{
  "hidden_size": 448,
  "hidden_act": "gelu",
  "norm_eps": 1e-06,
  "qk_norm": false,
  "parallel_block": true,
  "init_std_qkv": 0.021,
  "optimizer": "muon_variant",
  "lr_mult_down": 0.7,
  "lr_head": 0.00525,
  "train_tokens": 711600000
}
Each number is 128 + 24 x the weight over its row's rms, rounded and kept within 0 to 255. Layers, rows and columns count from 0. Numbers have three digits each. The size before them is the row's rms in percent of the matrix's.

# down: layer 4 MLP down (transposed), 2240x448, rms 0.134, rows 403-462, columns 224-335
# up: layer 4 MLP up, 2240x448, rms 0.197, rows 404-463, columns 224-335
down403 100:133132112110146134166138101063160159093144109129140135073128142115113146158160063136151094147159139139159088158150105097156130095090113128139131135118131061138139116089131144110133119103123153108146119145151158130122144137152142104130152093100143164091139180115087160121152132094117155160098166099100171128138122132127119127121120130131
up404 104:131118119103106144163096162146162169124092148136098123087139133126171143095147128130148122131138104129115161153146116118131126137134143108153121109125158105117102145128127127134135095105098116104129144097155122125123135115117102112164102093125098102127152114139124152167130128139107119127127091099124151144126221155114130090118186155093
down404 108:115149150124110114118140125106180133144081135127109194092139089158152136105106146122139120142135130133077167107096108086137121137132116142132108104139142093115135156152095132126143121099091108131123104108130152149089109153105115161160141098103112133114137128151123121130123144157132088141116092117136119122125169152122137096148075140094
up405 099:096097154101105150109118132113124119099114155120148100151116112135154126119155121131127086140143139148120173140131141124197118157114154149119111117085121148078099097161121095149080104158170164110105160156104100133136105131082187095117135130108133132161117099121119115155140150099136118123136046115163086163181095128094099119107162125116
down405 120:115146113117119101134093152100135145092096112116125094138151153107123109116197133156126121165094133122115107128122136099134083130133145134128144121099126073103177100127120105104099104145160147123120112135110100076121138125101123106096108126094104134114128128151118118161110092127137156127130120152134116221170114149139138113154117156135
up406 099:081093096096136146167151117102094113162142169133100137108121104169148128116178135123161135124069161132167125127127172156165140111143145102158148149148145098153154140122114124126148094159097134121152150127168139078156087156146154126091142124112138132156147116103135105124143126137161081119136144095098111090175161096141130110157116128135
down406 095:125129140107137100113161109134126142140132137129124118146125086172136161133180157136135104132100132138148101092132176107133163122127171134128101078142145135126115103110122123125124126139137121094143167119121118138145157154126127107116140156092126140146155115086113217154139139161151137107147165122155116103116144123129118098196134120161
up407 106:139135123098090112141135095140143141113151151108101141139159113103085114144144126161154171134106127102144137112159139088171123137124147133147149121083159133117124125141105083139161132125155172105172121123096127144110140165118101110126102127142169111133150077123145104123168102122070109083096094160114115170144133128115064121149100128141
down407 118:124127112124142077084124107152128134147165119116165152180143137115131124160154103122162126154135143154149124160148143091166128141129149130122127138111141148098078125147146110140079146135125142168180118126131142125120144139131105122134156130102152072122123100120137149108166088135115161090111134092100111176130146052144091113157103194067
up408 098:091139106112140162120119113142148129139105138134113174144155150118143075124087059128155113126135115139159115099116124134118162119120102086118136136129118130140095151108175126145148121122111128158105116133160113165153126103110104103081148125131139065158176143153142142131092141146079125150144163126130140136124139153142131177140158111130
down408 103:158155113151112097101128141121107108195142120146159149166166155121138099138114130121099163114098106086142159128103146163157179125145084148053130083160136119126175138126104100133117148143117097135111081078128133143131103105088140148111128120141100132150133102144122148115077120147082110145148129121088164127107174165132135127097160153142
up409 098:125121119116142108130082132121139156172107098123121061131129127132085120097138082147106127143086146124149155125117147120140124110098130116118074113105123140153076134147150138149167121134192106097140149130176163074147097078156137143133131142180136134172109173110108112112150125181123138111140135144125150184109176135125124125091123114129
down409 095:147113132140103095178088127089143147123101119111086140083134157160098158114075141101124167088106099102132132115157146157152155123166098098118129128144123137141125143136134150129146105152114144132088104117127104135129112143119133103127130088111142157124157101141119168141122166168098138136162135126109148143114114110139179145187118144137
up410 101:097140125139099098120136132090123076136136065114130139118154101137097148135137129158123092145159130118092142137102107136138148149132112122137118074156129150134131064164124099146152135136141077137122091131120123148163107105146102125132115121119134111123141134120128139101190160120149131139107121128135081123128101123158117124121146125137
down410 105:168116086115123125130148120135090077111169127123113156125127104162131144128101172164134106153127124115118151127142115103158152134138144126093103103149172090148124123160104087171120135142160081108143096124108102146175142108166117138116083082091135119122143116142133137114170130150181107142145165116122141115093184098129155162100134157122
up411 100:125150103107161150089114109102143123139162109120110086091163085102106119103142134128110122128112113136141139133099107130109128153130115137134158150139123122103154062125133112117165122094128118120163186081119134134110124067161137149112158137149145118156121134126083134152151127129155113098148105098151082146141068153161108102132161111142
down411 099:121092157078109144081121129117180126137102098120132086135154150186124209132158115123113144101120105130124138144117110100122084132100130125131107169123117143142118147157135117144109099176136143143101104118126105168150140108132116113171096163119105127148129113136151106108104126120128076163078127158162144095135143144153150108127087127136
up412 103:117081113117138135135117145158145112158124164121114146098127096121139106165106162127115100132129122191165138097078112137143140114137125148132160126091130170101150112159130146135145114132093126137120143127074119129104100115124132127128122123110150174132087131176129058106145126131115132133143115160120132136140163148154140129134165118126
down412 101:103088124149122099087177121091124114097132114134145148098143124079123144103119149115151087156135088164167138098078137100154182121120107125082140138119129152083156128135129153120139116128124134149106180155073107120146149099164156153149130129132118163154163092151149104120119107144158100123131090131113126123135136100098157133124136137141
up413 103:163134147133180128135115123109146094093132163146099103111182095108097093089150140119089118122133127104102125158130167133078124078163130144154125132167111138096154129116108142135140152117126155137097110147110089090170183124124078120148135133098125119130151142165128100129145133119105134105109147112122098105127116132180190088113119150163
down413 098:143128158106092117139138089128150136098122178140146133195170155144157148123132156143127166139125129084089150136137127116156132100143107132168081110096106134143158113134102155162124177113121129166160059154133121128140150111133126130133137086120135122125135088136113142128144120144125149151077130128154081147160124141146114138094069161137
up414 103:091090129149134098126169116102109138113136094156124156178128162096131117107103115100116100135108154120116127131100132139131118161094125147172152134096071075118171131175116135128124161122137117096159143101144126118123118098113120119147123137127120118084125110120097138145155136145141110128160155123131154137125113123138151151135158157093
down414 104:124134140116125152139127178145136109138097111139124167146121153097146148128098113108157157130169177141130108122133111098126118110107143158110082127170117105113163153122154195117130143108108149114119162079096137116150177103123129156132140119090120106101131144157114149122148136146129122109117103143121140159167121119136099125107153088143
up415 099:134107170128172154170111119150122099120086149089128145113107142129137134153109110133118102177132095120107134143161124172101095107141147100162127112156107125134091161119113161127154108112113124118129134100157088099118144154119138125153143071174116132109137148137113151140150097139167156153128116089103142125101133134113150155127104133161
down415 101:106102087118135084158178111135112131108077133125121172131152118136162088135132133140063051143140083133105130149149133099109111162108111172134132118105131137137137105164118127138128101109118098143129132121141142137145106133134129139137096108113080161123126076175143136125129122153107127118098098125119135122135165153094106180126122153151
up416 107:120138098104123130169130110116166124142137160094124122126143117120152126121108173150105170156125120108132133115139158091124092111134123133115094197111128069115128121107119153150135181133103130127138116098111131111117174124117124140110133136104167086121109106126147143166092114136175118179124131130101112130133128137120132149105137114155
down416 103:215158129189139143137124142126110146143096126152094134116106128146142159146126103119143127108132123120157096156134127161185134134125154108128145160089129127139120116127156125142106117082125111133129151163134116097114125122130160179122129159110126110143158091125108118155133160127137122119108141137148144134105157153150130147143139142122
up417 106:124154109106147132103154160097127146128158118127142100098142162112133113131103174155115123119119177113154072129141145143175156147150142084152144151143127137155113162075111141133123143139116153117117171125117136140084121104099121129129086140137096104157147115098107084155197093108144134156119144162091132145111112134126141116137141112156
down417 105:167132150127150122081105135150120128143101101157124100184156129166130145134123182112086144113090131139088132097134153153105112138139155130138140129158136145112114134130154142138139141110138117101138135126165177126166109131119142109126110119151116160118120126108134097156142157117115125102102101183119126102089147139120110129114136096168
up418 101:116128115123077120142121168163126125140121134102142099138087149138117124133134154114130098123117105149075148115150126108144136155177070128139145118156127112124127092165150142149140130152176159121132170135100105160181158162048102137153141141123118101100075109125099132134142135144092077159094119141122125082097147163098104113138158154122
down418 104:108141153111108116101128131152144155120137137133138156130104134111111081170156132115104079145125117116096057101091144174144118123135092134132141158142096139131098145134133156151132112153143165130162122156117127148144122136096093102135124144124136146129166136137108144144112124144114134097094080147116166106118127111116132135112068123147
up419 100:138113188066134133095134141113127141161118140100099123145144125164092132135154170172104101120120098133142164117090144081128123105113124143077107145118134112148141136103085133084129126143134141123129118136145133142164148137120143121130130130109144148144140094135190163107107172099098160085177109118077136106143195104166153144097131190116
down419 100:142122140133122135083128119142145164165174109109094127145117135144148144116129148139119166137099116130164151095126140107133127084104132128130140147156146159110110125146115138126127100124145088168141162092165137163099123102140169097146135097156166147095153189110158086134134104102143150136160121149122101117089127115132132141150109139133
up420 107:154099143116119089124120142144109189119129099138123090106093136130129113109100108121120129084086129156120095190103127158100129145093106108097153120125163137085143185114107107104159171131136132136149143125112128128119159093141173113115121116148134142109121126078128106156104118120136098088141132107094138114167123106070146142105124161126
down420 102:109163099110113134120120153105105151100169132137081138113101150129147128167077154100126118132152152138196154137136131143105134139089079157124113131149136166117118092115080163172136148140103145077141121130074124124100169158181131164101158096147117110136130130125117120120134107075160104142128097139143115141162120134162138152109080142133
up421 104:160135118132123123087099167171138125141121087111145123124158071118111117115129134095127116128128125118148082105108118158134121125174097133150135144101127143112145103141114109153150163131141121135169185113123149196118111063094102105157076107139136150153152118160100130095136131135079142109131124154124120148143130157114146132185150112135
down421 099:113104157113116136155111089131114130142131122120103130122142147145139131128104093138113145134115154109150126188086157150213111134180131115091095118100156162120130129144145141105119178143154165109151129112139086126150167112123184142117178111123132090142119120131091163115120139140142124127156099120097137161124135100159173137157151114094
up422 100:116160153162108123190116112138134119080181134131146086136131139131166063138117118118126160127169089144129136099126137107111168130186098110106138081156140118103185129120096142115151121117148143141107140105087143120141137110137139115137156111154139081120131139130130131125103132131156125111120179143137145128123108120125159104154125135125
down422 099:125122142159127149105116144112093133164143163138132102076087156101089073106111125115129134130139162086105152156123108146147126135150099099140136087102116142168143137123143120168141133108123161127182134137112140133114132142111133168130107128123127134113138105159143126146143136075126085131118119128128134158106105158053113137141128142131
up423 102:141124137133125092128129146103139106121128115115094133091179163102124175111114124139127114116182143141084156144141125130151090110130156149134148105116103131140111098113146133136136097123095139149132130152110160143159152102110129134103127107140134137162160131065142115175141166138138113153171103142160121135126142083128112118129130102163
down423 100:140134102167099172117111135147091174113110158158114139114159145096144144123140125142139104128119116146165151121155103146128170139165095162123134147132131119123110115131143122121105131150133132166100141137107117097138098151124152134133152175164131088115112165105120120140101123148139109108126153123172113123113160135074126133134144123167
up424 101:094147128145099107155181126107145093075130095124140129114120106142121094129125108100115126111102146128123120128112112144121125117096105122169115105140088143170137065085112134100121116100098144154150097145126142139168145115135113104192163128135145131136144117140120111092126112154153150093141151151157152114127114135145167100098112159130
down424 117:133131154143176114104136136130134142108138136150137119077122108121143113098137125138128169120108173141131086111109162117169124113117125149091132112094082126119168103139147142137125114118142118156123121176120165157153133123140134106168151089093148139141110139132093147163118106097165163149097170153114133163139150135141162101151136122114
up425 094:157102134109160115127155116158094101143143111140099145110122070153171139136116159144150121128115112134132115138090133135092132157118144143101134155096140164094080136159122142087112143188130120131087106121135139141108168157135122129112118141159114153165124130151153099102170121158079121162106137110106138130126107139107134122134136123103
down425 097:145155141151144136142144164119123161063112105151096132052131153131142138120120147141109129110119139107131152133195148127130172134153121127178137089146108088106101161154139102108125125152142131113119149117101133110119137098196116127091156166137095113136123100150154101158166105137141137116170173128072128072115138111124120096164113149092
up426 097:166127120124140122123125156159151128075127117140115146130127145155116136131149156151122178098128117100104106190113131133144091092137147097137106128116166156134172123144125094121100104126153149138156115152167117120143140120099141167115128104133128151122101143127132155138086134071124132137112157083146124094140123081112130143133118132139
down426 097:132139138145097147102118136167174112115112125131123110115145130113120085161133121116141130159139125125115134105127103117138150138138105106104145166176117134147132129140140133117127113136074110118126101139137131154138186125092164144086144125129137122127170129137119156121112160136115107127136148140109129178182158129099127117117173144099
up427 101:109123124135188111135148104116092113089162104166149121107146140091165112160140101126123094187106150106110127153128136112125133114153120163140130124126118155122103113152126102128130109139155113177097126182114151122135131144107153154129108145127121183132141120139119118147141144110101139147113131122153090123143121106123100121182135134188
down427 107:096082172134121098095141112139091111134081141135133161168173170145125123140109143137100119118158156132152128150103125122172154095135165159133126132152175173147137130163159107092113145133110117092121141122124146131165163144101149140152148157116111164124134116096105172152153111166097129119101145120147165070082123108152149109163152126108
up428 096:127100124089099154103163116126094086077124092065115113129098148095111131182121138128118114128177110135121176149111121124137147152132193117129144180110101112137148102119086149110118158124166100098106157135154134128138129125099113143121127106143159154118127095161164126124109134110118124184119130167144132116141161148144120129124160118118
down428 096:144140126141138117156134140112135120126131104121155176172146110110105150103127097131072117116133172102106145129146129138108124156120126145123091163145150124147123160153120130131139100095099118085118117091101150112131090150106129164130149103146148131146095141146121111154112114096116130137131154120125138141130177112163114133119139127113
up429 127:138107142121148138111087124126173124125118191144080128108133129086129152113135141090134122159162141123089103129128152124103136083189120153106098153141159116143161123125139170121143117104137086194091094154174168093190120103158127119160145124161148140135137148172146081116149133118108144141134121155164126107132076113109141154174128099142
down429 125:157105108126148131114101143133154143121132149136094164160138090104117110141126112140115120097170117121084132113147125138116119096142167167128125115123146107161144117092124134136161100098156106153119122104161147102153139154107113111159114109144127126150134098143159103127137146124080144195103144137143124119132136133105111073157137138140
up430 104:137138099123103179134169117143164142118156118125103117119130159116144140140144142149146120181105127110140114125131087103143116105113139120150133137109097152122150115135102171104117099165144110139213100111120140113087131100124084169128168135109115082123127113112112134110117147121151145119160081088145143113193141121121111146112144109130
down430 099:090126106114140128117104077088138106085146146145092140147081112121155126106132143096137157111129154152150126148159146163128175154147088123189148123111148139112151161126142105151135130133096176178105118147161115106141141143147125117142073091131119121139134132115096152166131163129078098143143150154126111117121148154101108132124135116081
up431 097:097179157096107120095141153137084123109126132132159124156130119117143079132133131152148111123122156113127071091178157131159141130164119127134140111151090154107092175126156124101124160128149121137104125144119160138113127136116164112111088106091102127166150124127144117132147165129135122131176110090090117114135128137151155115128147118098
down431 095:127131154132091106131113100131113118120091105115151115142124133115139078150114107165135119081126098137153123146132155115143130152105117182161125111143042156154184159157117119152152129087158173100121106156118097116133129084140114106129126131143123128124139152117117118138121087084189139147099094116105073116107142110094131146121111153154
up432 100:137114132150096133112133142127119153126145168079151147172121091121136118146102109135156101094120138101095158137127084092111128130116134122127138183123106130120132133112135137140148142135124102133124083117126127111142091128146114117118109132147102142109129139102103151136078151142138135144138147111085166148185154118100165143114138136157
down432 105:093107140125142099179122123127114084130120104085167174129167105121147131154153139191126114110113120133158114118137074143098145106137107123134100142137092143136150152182147103133092115131168142100114151156111121100153152113124127088156092113128093112150105131150118124134143142114127125083154144095103129117170132168107110127107128121126
up433 100:147105156103141111126126147127127142144106126141191121135145132132124139103087120118107113126162110137139157151136080115126094111150180078151150070092131141121137136155110169121123099126154139141150140119136147109116136144166150096148108122180157087103078125091113089110131094152134079132127127115146121122156150120139156156130137149168
down433 100:152164083131130084146101155109099142127141145181138139210133150130168138110142089151122136119122140134132143125126094136121151143150142161125140133107159100155130099054115124131105108158140145146140134110102144118099118118156108117119124096120103173120087111177148130188131126121092113112120154119100137172122141129170162118082135156139
up434 102:126137149112089158144152146148139145122172130137088096148077173135156121132142148149113159088107132141124089164125081137114153096131117136106102141160128128121179116132134140146156160117109132148132128162130140101088127142148126175144072092144153154091159139134152134142105141144117099129181157134128123111118165158094106145142103122124
down434 101:145118135135146101163142143158126124137144143133103143165121114119125087107140117082169120129114143158076090118110125118127144114133148143138130169125150129147186122123129132165149134151151145153104142140129123083121136130142192122120159146148124112100149155083120193159097119107137112123120083138139135064142145118131128157141081095076
up435 100:145176103111150135140106123170105146144131136109107133118096112114180107157116102151143110132133118095132151142097103126112148104090105118110116102122154124093089137145121069129152127117099141117171124113136152112152147105126111148168138116116185120124182139141122151135163120101094070140145174095109178143141161152150139129113135148131
down435 100:128182118157130115157176126108121119150125151143121125135102118139108128125177144125122156147162166114151115128153068133079138108074159116109141114169142119087138097134135144107121149121152144115113129131126138086100153122109112163116143152138098150155122141115136133110101103119103117131153127157126140110091099118128126133144131136139
up436 098:165096115111147090114142104181165129123109142079172147123159138124125137148157108124152111075133107110093088165159165112108094133155128174145136120127110128131133153085123110134143171122123113115153140122175100146130099125155163110114123110141123082139130151114117109066101120117122159141154089081095129126120109086145160109110169110111
down436 093:147106128144110130102161169125158090118162127138152095109159125137125136125114160104164125171096133138129135129129131121166128125106170120099140109152093152123071103120124116189106142099183130125102122122122115087119098132120155116111148135121136105122130083112126127108173154153104161171137140146150153112108144123142134136094163130143
up437 092:170083084121122152126126129158141101124184103122131173118138132131153138114120111109131130133092113124191154126134124137136153109122135167110117146124134143124119080147107137143114158158162104117133127118144170133125124107142169165116144135120165123131124071141142113085123136115146127120127141110124111107124133156135129126136119139074
down437 095:109138130119156092118147163133161115181149131088087125142099163092112118139134100071112164106159126144192199091117097111136156158119117104133097154167130098145096105088117161156112084105137136105089144126160123121093123093104134116116150121114131124122124129143150106162114153107137122136112105078128159127103133125107139142138121149120
up438 099:117164132115130104117106108138142160133143105123147154166166120049168177153105116162136102135132122095122130089118106133148122140113091116073145099157143134119119113110152117100127132130119131145096136169102158152154116117170124159171120099156131122181102169158083150098125131184111129115113124122127152112142144165145171172131131111135
down438 099:085128143117160150154145100168151153123075107164130139125118162131117147173111119119137140162135106162145132147106136142092153089158120157124093151126098109140130098086092119129090132139143173126095105127139143165219132095149153092122167127120158135094104114148104100163122154101138092143088141116141074126141149076137145113126134094124
up439 101:154074130081140205149175138091119135143117118131121142121162084127115124112134147119145144110134127136131120149089090120144114130146139129122130157191120159112129102093155142160114105106122104152135139139151162134082123135149154123163149125135074140161141171125104109134142135142106177131092172091169080130127151122104069133119108080138
down439 101:148109115133156138139113152093134109113110178129103159151158132166107116154111093141100151148106109170108116155098085169119148120124141127149122132164151097131143064117148127094104118112089117163108110169087108125120141122180157116120107083111160101145140142143084117146137129145144114158110119139103075167106135048150171098111127126132
up440 110:134153120134170151102059165136125153114141147126129128135124126152183138188102097182151152128105133157080099116100122126097119129150136160156133175141137146117160156124144132132145130110137106131102124144130125135145079121038097104137100121093124101101152161148137131115138143092145112145134110146089128120111145110099108154161130164133
down440 115:115170161150116129152086143163109104153141141158113129140102121162160111102146122109136108161104097129103089074156165140132136144160079084102149138122124114109129094159102109126069110094119106141093140134119168154116125164069125133155118112127149099128140142128127139121122149104107096105106124102170151141148141177109132115166153176140
up441 100:151160090140114122130142096106101129110110132088173102145150140135137162081079115118135080146128146102164096155126132141195149101124175084118081132134124150098154131138097123135122133147110120148106132103115159142122137142149128173138115093112109145123125152121106094180180153146123143181153132151134159128106120119128175104106078159114
down441 105:130063099111103154100093120103165123111127121110165109129131138133142122126134138118161075099104129142108149149129140152114111126129130130130140141131154094090155156124100154112107142194116173124152094098138156148067107123150105133149133123099154149146136114125137128120139141155158092110098114138108106112124147109139123117108144166143
up442 097:160115158074101144116147111140122091143160136159125150119157110098159147128155163122123084114097138164157094139122113197112118111099113162125133159114134125142136107127110137119134093133134131134085156138141154124094117131110146114092109142132156123138122104150169141115141190113124087136139123133126090108156146117092131165091158143126
down442 096:121178145104141138107138128121125125119076085144125126176165139131166112113146154142098156124124100125118151116103121156129130115175128088116109141138165091082145133141101133090170140107121115162152134150110113158077110121103114184137115144126103089144144133096118131129105069125088083133167102098133108136111205161149107148078125128115
up443 097:128122132113196127085108114137099140119151136108133134162109135102158171121132123123122147118139099092137131139113073093100150107141133087160138098107141144140114133101144118134116164140141122099154129099088140119139115149170150142132103137153117093156124149140154113131108127158073138163117090126135097181137109144154137107117180093112
down443 097:150114137099124138110110141119145121160138149096144151146103115104108169160182149128148108150140137130137096120145109120125161132115073161081169122133111099121125109135121132123187123112147090078119133119126162093103126078117112171149108130109152111118161084114121120171153149137091125103125124135134136132151081132167143097145145171126
up444 101:164167114133117104114142135114143075116147146100148142108145136118137193134112144139164127101145094113135129123127179167147144169095154146106113103076148113107102118121125123121102124074127154156160110133145128108123095139140138114142130150116115102098142132111123121102135122119116146125151151084158138148148130142174135128114160125098
down444 095:129136098153112134105139118167159113166104118130114157113127156117125150149108159120145153128164179151138106135105123140146113129123138101137139084144155155130160152096140095117175129116094121137151166112127094154133119129107117095100146107092137094152113125104109121120154124122146180146136144124124119146145140133133098154117128145151
up445 101:081126160095139131093139169132108129152147117121113121092142125137143134136102101093119114148098154133112128101154121110142133144116137078152179170124105183128175151143140110090129103139131109150114115111131137094178125099130090092118123157113103165145070123135139102081135136131161151100124089101147119125137109119130102118120130112179
down445 097:057136135130148129142121116156124137142089107151157112097130094164116095133158118085138128180178164143138152126126169174143107103108088084141166137123082123138125128116139107114118117135136132089138116151125145085119119118133108121135109154084114145129160117124149150091150152117141092106123079134171125109111142126118123126138135123120
up446 098:128120142131106099099067116089156138083153145149110122146118057102160150155152090142161124158139200152136135111135158147130152121135154121139105104103100135095119140108171128137114130102131147095152091106144093082151133108120164153118136149192147146177137130166134170119097130126134139077109122095077135169135118096152108111128122115175
down446 090:111139100133105160124133097146140148107132129132120134126096161105187136143127139093152166147132108133111093140118102161142127121134148104160163131130110152115134116153111129155131147069113131151105156171127134158120065120139077126147136107091109137094130131147119133110138131106184108155122121118147179187125171166117142115113156116117
up447 101:185138080128102104142143089092127110135151074158162088121161118141107133126120144132093140082091151096159158123132131097164121131143133105129092131112109127126158107112133117133085144153084150147159113155100112129093118112146126092132110149124117099098144133096123164128122158149097138162130142143107127124153136130138122155095133161136
down447 100:145136101117090143117105123141150133104142113158137126094116148139120125132139145128124120172076136108116117149148088110183110096095130125137152111083157155131135097100137104160099145137114115131137097150106104122122161130132116118129123087095144150114102107106085162169087126101099174127134168141101113139090097092136113119139122151166
up448 104:108095139092138092141101106142138151115081084145147121091143154105118096108116143146154096080140150143111134130128134117137094115108177141140155128155109171137090123072098141107131151134119128136192123133106157110132143105155151170068075135116136120123095163167123136179149137120125123098129139132125108144113115120105135099079142094098
down448 108:118115134121126143121118092115115146152123096190131115164120113159134119120100112163156139095111093149141112113088127136100143121142129114183155118061131144145127138116127131125142103113145112135157099126093111117145142098142119156133142157125165140151097135097104145130122131107132114145120122099167137139172108140112169120104169106145
up449 097:117125132104106140158079111139108188133101141119165066115138107121101137143129154139139128082147136113162100166090152111118111087161168150116141163153154129123147172114121102133134134141126171142108140112130163154137066096088132118136140138120170104130125138093138126122111117107116106093149138141093202139089126110126141153155104111132
down449 098:145143118110142147150171210105105078141157135141099129147130185107129101146119083139135139120079116135132153115156154083133116142126134109131124102107163115142077131160083117123151148141132133128123135144145140112103115101088149095108133115143139100087120141143161113160094153161113121104110139146143098096131162101105089108165166134147
up450 096:144127120127125109137106136163103167141105149112135100128099180116138113100129140135159130115161114089071115137096135115104127108103108115131156146142169126120171107140130128109081159133103127103108153080190162184170147138148072116123096121140140097135112150144122141120092126150110145130110129137161122116125149127137110105163081150141
down450 097:092102164133125143110094135119116122193156123118090121136131133144149146127150124134132121158132111127098103096151128156156084153126093119134083134103134048146141089117151144142106138110117095143128108131124129130092124149134108129151171153118136120139169127109140118118116109109111162142103171150122105111127129105147131112108138135138
up451 104:105111112147116150110114144107083095129100174121155085106169132152163120064124141110148139095183134152119143112062109141131118178158174069165103179095131139133129144137135111114146147162175130110136099106140113140140134130148145122117113111095119143166131147169101120128117145149149138127138119122168160123139136110062161084112105131109
down451 102:077139101149133148095162123035126118132122112136109078143172133123128113124118141134148155108133117156160187190163120138106108134107135131124109110148091135125147133181105150124109106157117105092146144124152112060112096175116131128111122116119102136189117138167118073120126120111121111118148124138114147067140087116095121124125136123134
up452 098:113163132094159155152139152145094115074136122109093163120149126124123154131166120137116128164088101185146146182133129081172128119128131175172141140155207146121163096140127131091127143146117115129150168115152131134145127148162162114095117143153108137065126123123107147103163129166104109146138111129085123127149136139116113136117090081112
down452 094:119116170169139127088145141133115133112119106099087151093128129146117114118177131115106173148092136121119140134146129142151118125107118109169126119126119143129137112117153105112148143128109127136157130139130112085101153116147120121118105121119104110102143100122121140106127123129155111170139090142093117134136124133196121098143125140103
up453 100:122062127099147141074152159125153122095160123134093130148128099082104155084135140128125114141118127179101097187102169162156115128101150109127121076176131138121114147129123104103163151103121109162145152127097116106159145173126146138161140168181133170150101177102160100088117137079096085118154118180105122128108105108107171118137094135184
down453 102:188138137139107149135086114111109117123088124152111152116087141095104120127089084126091115115145143113117111137135172134129132177150140148160115095125144121110108103167184118119154123164161057120131125118091103112092117111130088144110080121152127121127145155070167134159160127111114074124144153128149134141112146117138076111108100143152
up454 102:127170112155118134114127126142127091156139123083140141149128156100192135141124128139101124151137066129129106136128117115130076119119093146163118171132112139086112109121136145109114125097168127109157103130101143126173114127133150154125154102118140171108131123118103161127121143172124150171160178103118138096120130144146108127155112108178
down454 102:088113147107089118098137140135148089100144158114176121141118132143117116144143107132144114135102119121148141077103126144134162098117143137156100140147129075098116115098117117124134113138065138102133109141134102143110094103174158117140165126120168126110130107105132101105141141098105166157105113166167110134114121154155114095120182123135
up455 101:139113116084147155111160134092139106096096149151104162098116104118092146102130144058176136092119118165137099147143140131117093128118097137163146154152110143147115115120128085118126104140153105115137123115148129108116108159134165118066136145105055104151169141152067093106126149133095121144147165166143111119133160095103114121116062149153
down455 100:105138126150137118129135151138111159155164136123135106122112108097140122139118107099118089118117110077130122111107124082157164138152140148108116136115142102095138125119114119137080129145167096137151115104170119107105059089159165092094131111117123132137150095126147144100147114176116125082133123108130129119111113128086125128139141186137
up456 094:124131120107107159149140127143088128139112088119158177094129099113107113095136147091123126125136132101138149119130091100131115134071127156114158084114117118130083121095136116158113120128180130169137117151134170118090126154161128137082139160118119120126139132119113129113109164118100153124121141107122148135134121142070127135127118146139
down456 091:140130109109159164151105120099153170123118114114109143112130142123131156138083122133147150130100183130101123155159116102186132169124130113115176080114117173129101138123123136114048117158122130167159113109114103152137131102108114146151114142128146125125149155144139107092125131148132157110126125137138131165113123107135114127119090148126
up457 096:110136155108136142130113097136128190118150140097117167098148113112131106137111131145117151124163115096171126076175126121114157108162083148142101130088125123129133087105137101173139139123150154073121154140134152133110126119143131096144137153131100117130154128142159148150131133125082074126102133111143123116138122136115147116108143161126
down457 094:152185129131125099145117155092140142098138122173173146121116110125136147136122097149118124141173130144134103131116126137119105112097087165141102117144111102137140125143084141157149147108168176142131129120114137115134081139089142111115112116134131164141112101146122133129150115133160154093120121165120127130175114158121146097122108073140
up458 099:146153155137127119135103133130166144145124128140125145139111096127125077131062147155103123155135174130132144135113100127108141107132141155108147125149146136133135111127135105080156126110113153117109110149067140075135129157097143155099143093175067098133144121142145159156150111122118152123128150120153106131127105113167101169152183106124
down458 095:098175157088148103125190147108153125103118119138109081156130148130141118119132159124131140159128096136136121103126122096128147149118142106139109144113123122132121101168128162154097144186113108090111103116114120140053147099167148125081149136134137064137121137129076132125110149123160127144113129140138154175161149159126126148116136171122
up459 101:143146120120144126106110103113139134127158133109148139111116124094125150122153165146155146151166132136142088124130149149129113078086124163126136113117129170153151128119135138124103138116175171119112119108112163107096158123144097148128117172144143085156181094117125127128176113152133161137141132104096163125170114097125081148143141172094
down459 095:140111141112147139133143132123133121120138168140111135131110136132072162149148140104173134132096147102169126116110164128161132149138139106115151119131134131132114102129137129128076159136119142145121149153148123091110143148146117137120116114148100138096170098132129097157126128147203146139097086136174129122160161135095127164128131097128
up460 095:105140122082122108139133092126105129133121161160133118123156143153142148109117128130163144080101125168149150117124112116118102167133198165153143120131097110152110093104096155149133093168154136124179128147146181114103129099130131122166138096126163158164139141136112124133132140182110138096115152113101091126133100113154075094125123091111
down460 096:099119136153130115107122137156108131148153148114098165132112062146135113167110115097085144114119116131141141129113144186132138136126121101133100151123115146147110191132129159145115089080112131155151134143128108132131202134110146123109105128063142194118135149147126101101088172124197109163142096139143110116133138148118150161146138097102
up461 100:157088123167115134183118170197103157097101106126139114153140130143133116082103142156093122105086117124128081120146119152097138138155132146134130150140134117103115165090132134103106097105092148113139110103079138125084110144144139110141114135135162142144108109163094110123132127158117119100122156128116149128124195172111130177123136132146
down461 097:110143113121121108144102137100117131120118091102120126143180165120136115134138185102131097172106144150166139126142193116128146124132121117139139161111095099111161122141112111134133053099144148126132117125131158158142137126127191134143140158135169153117095139143108174182110129071120106095143122117166173171099152158071157154132098143142
up462 098:118113073146133122151119089151146073104123118160116115092127136143117090068133109144099123143163167106115159104114168138175120087094108086108113112113140138151122098116119156096161163136128108107123109121105140128166140124141142160121097127145134119109137137148130106107103133127106096150134118153108116106164126102141160115092118146115
down462 102:137185115128117125132137096155118146122150172124084117081130188082106129088157110146102118127163120112116151054141141166133123079101163108162116089110153136124118150132117118155148143110108130165120106116122147143107132130151121134136116141167114116123116097170104135108110141133132140121142123095101133155132128124139118163111150109166
up463 097:147110151073102138133118147130078096167137185100154142127123068121108088133142161107156109145153172119133121151139117168135115108118125153139137138125092171137113123140148120122122118094108130103140141127125129131134134122087140161150161126124148142091148067123115073182089085144121131133136140164108122068109110119152116102123144134156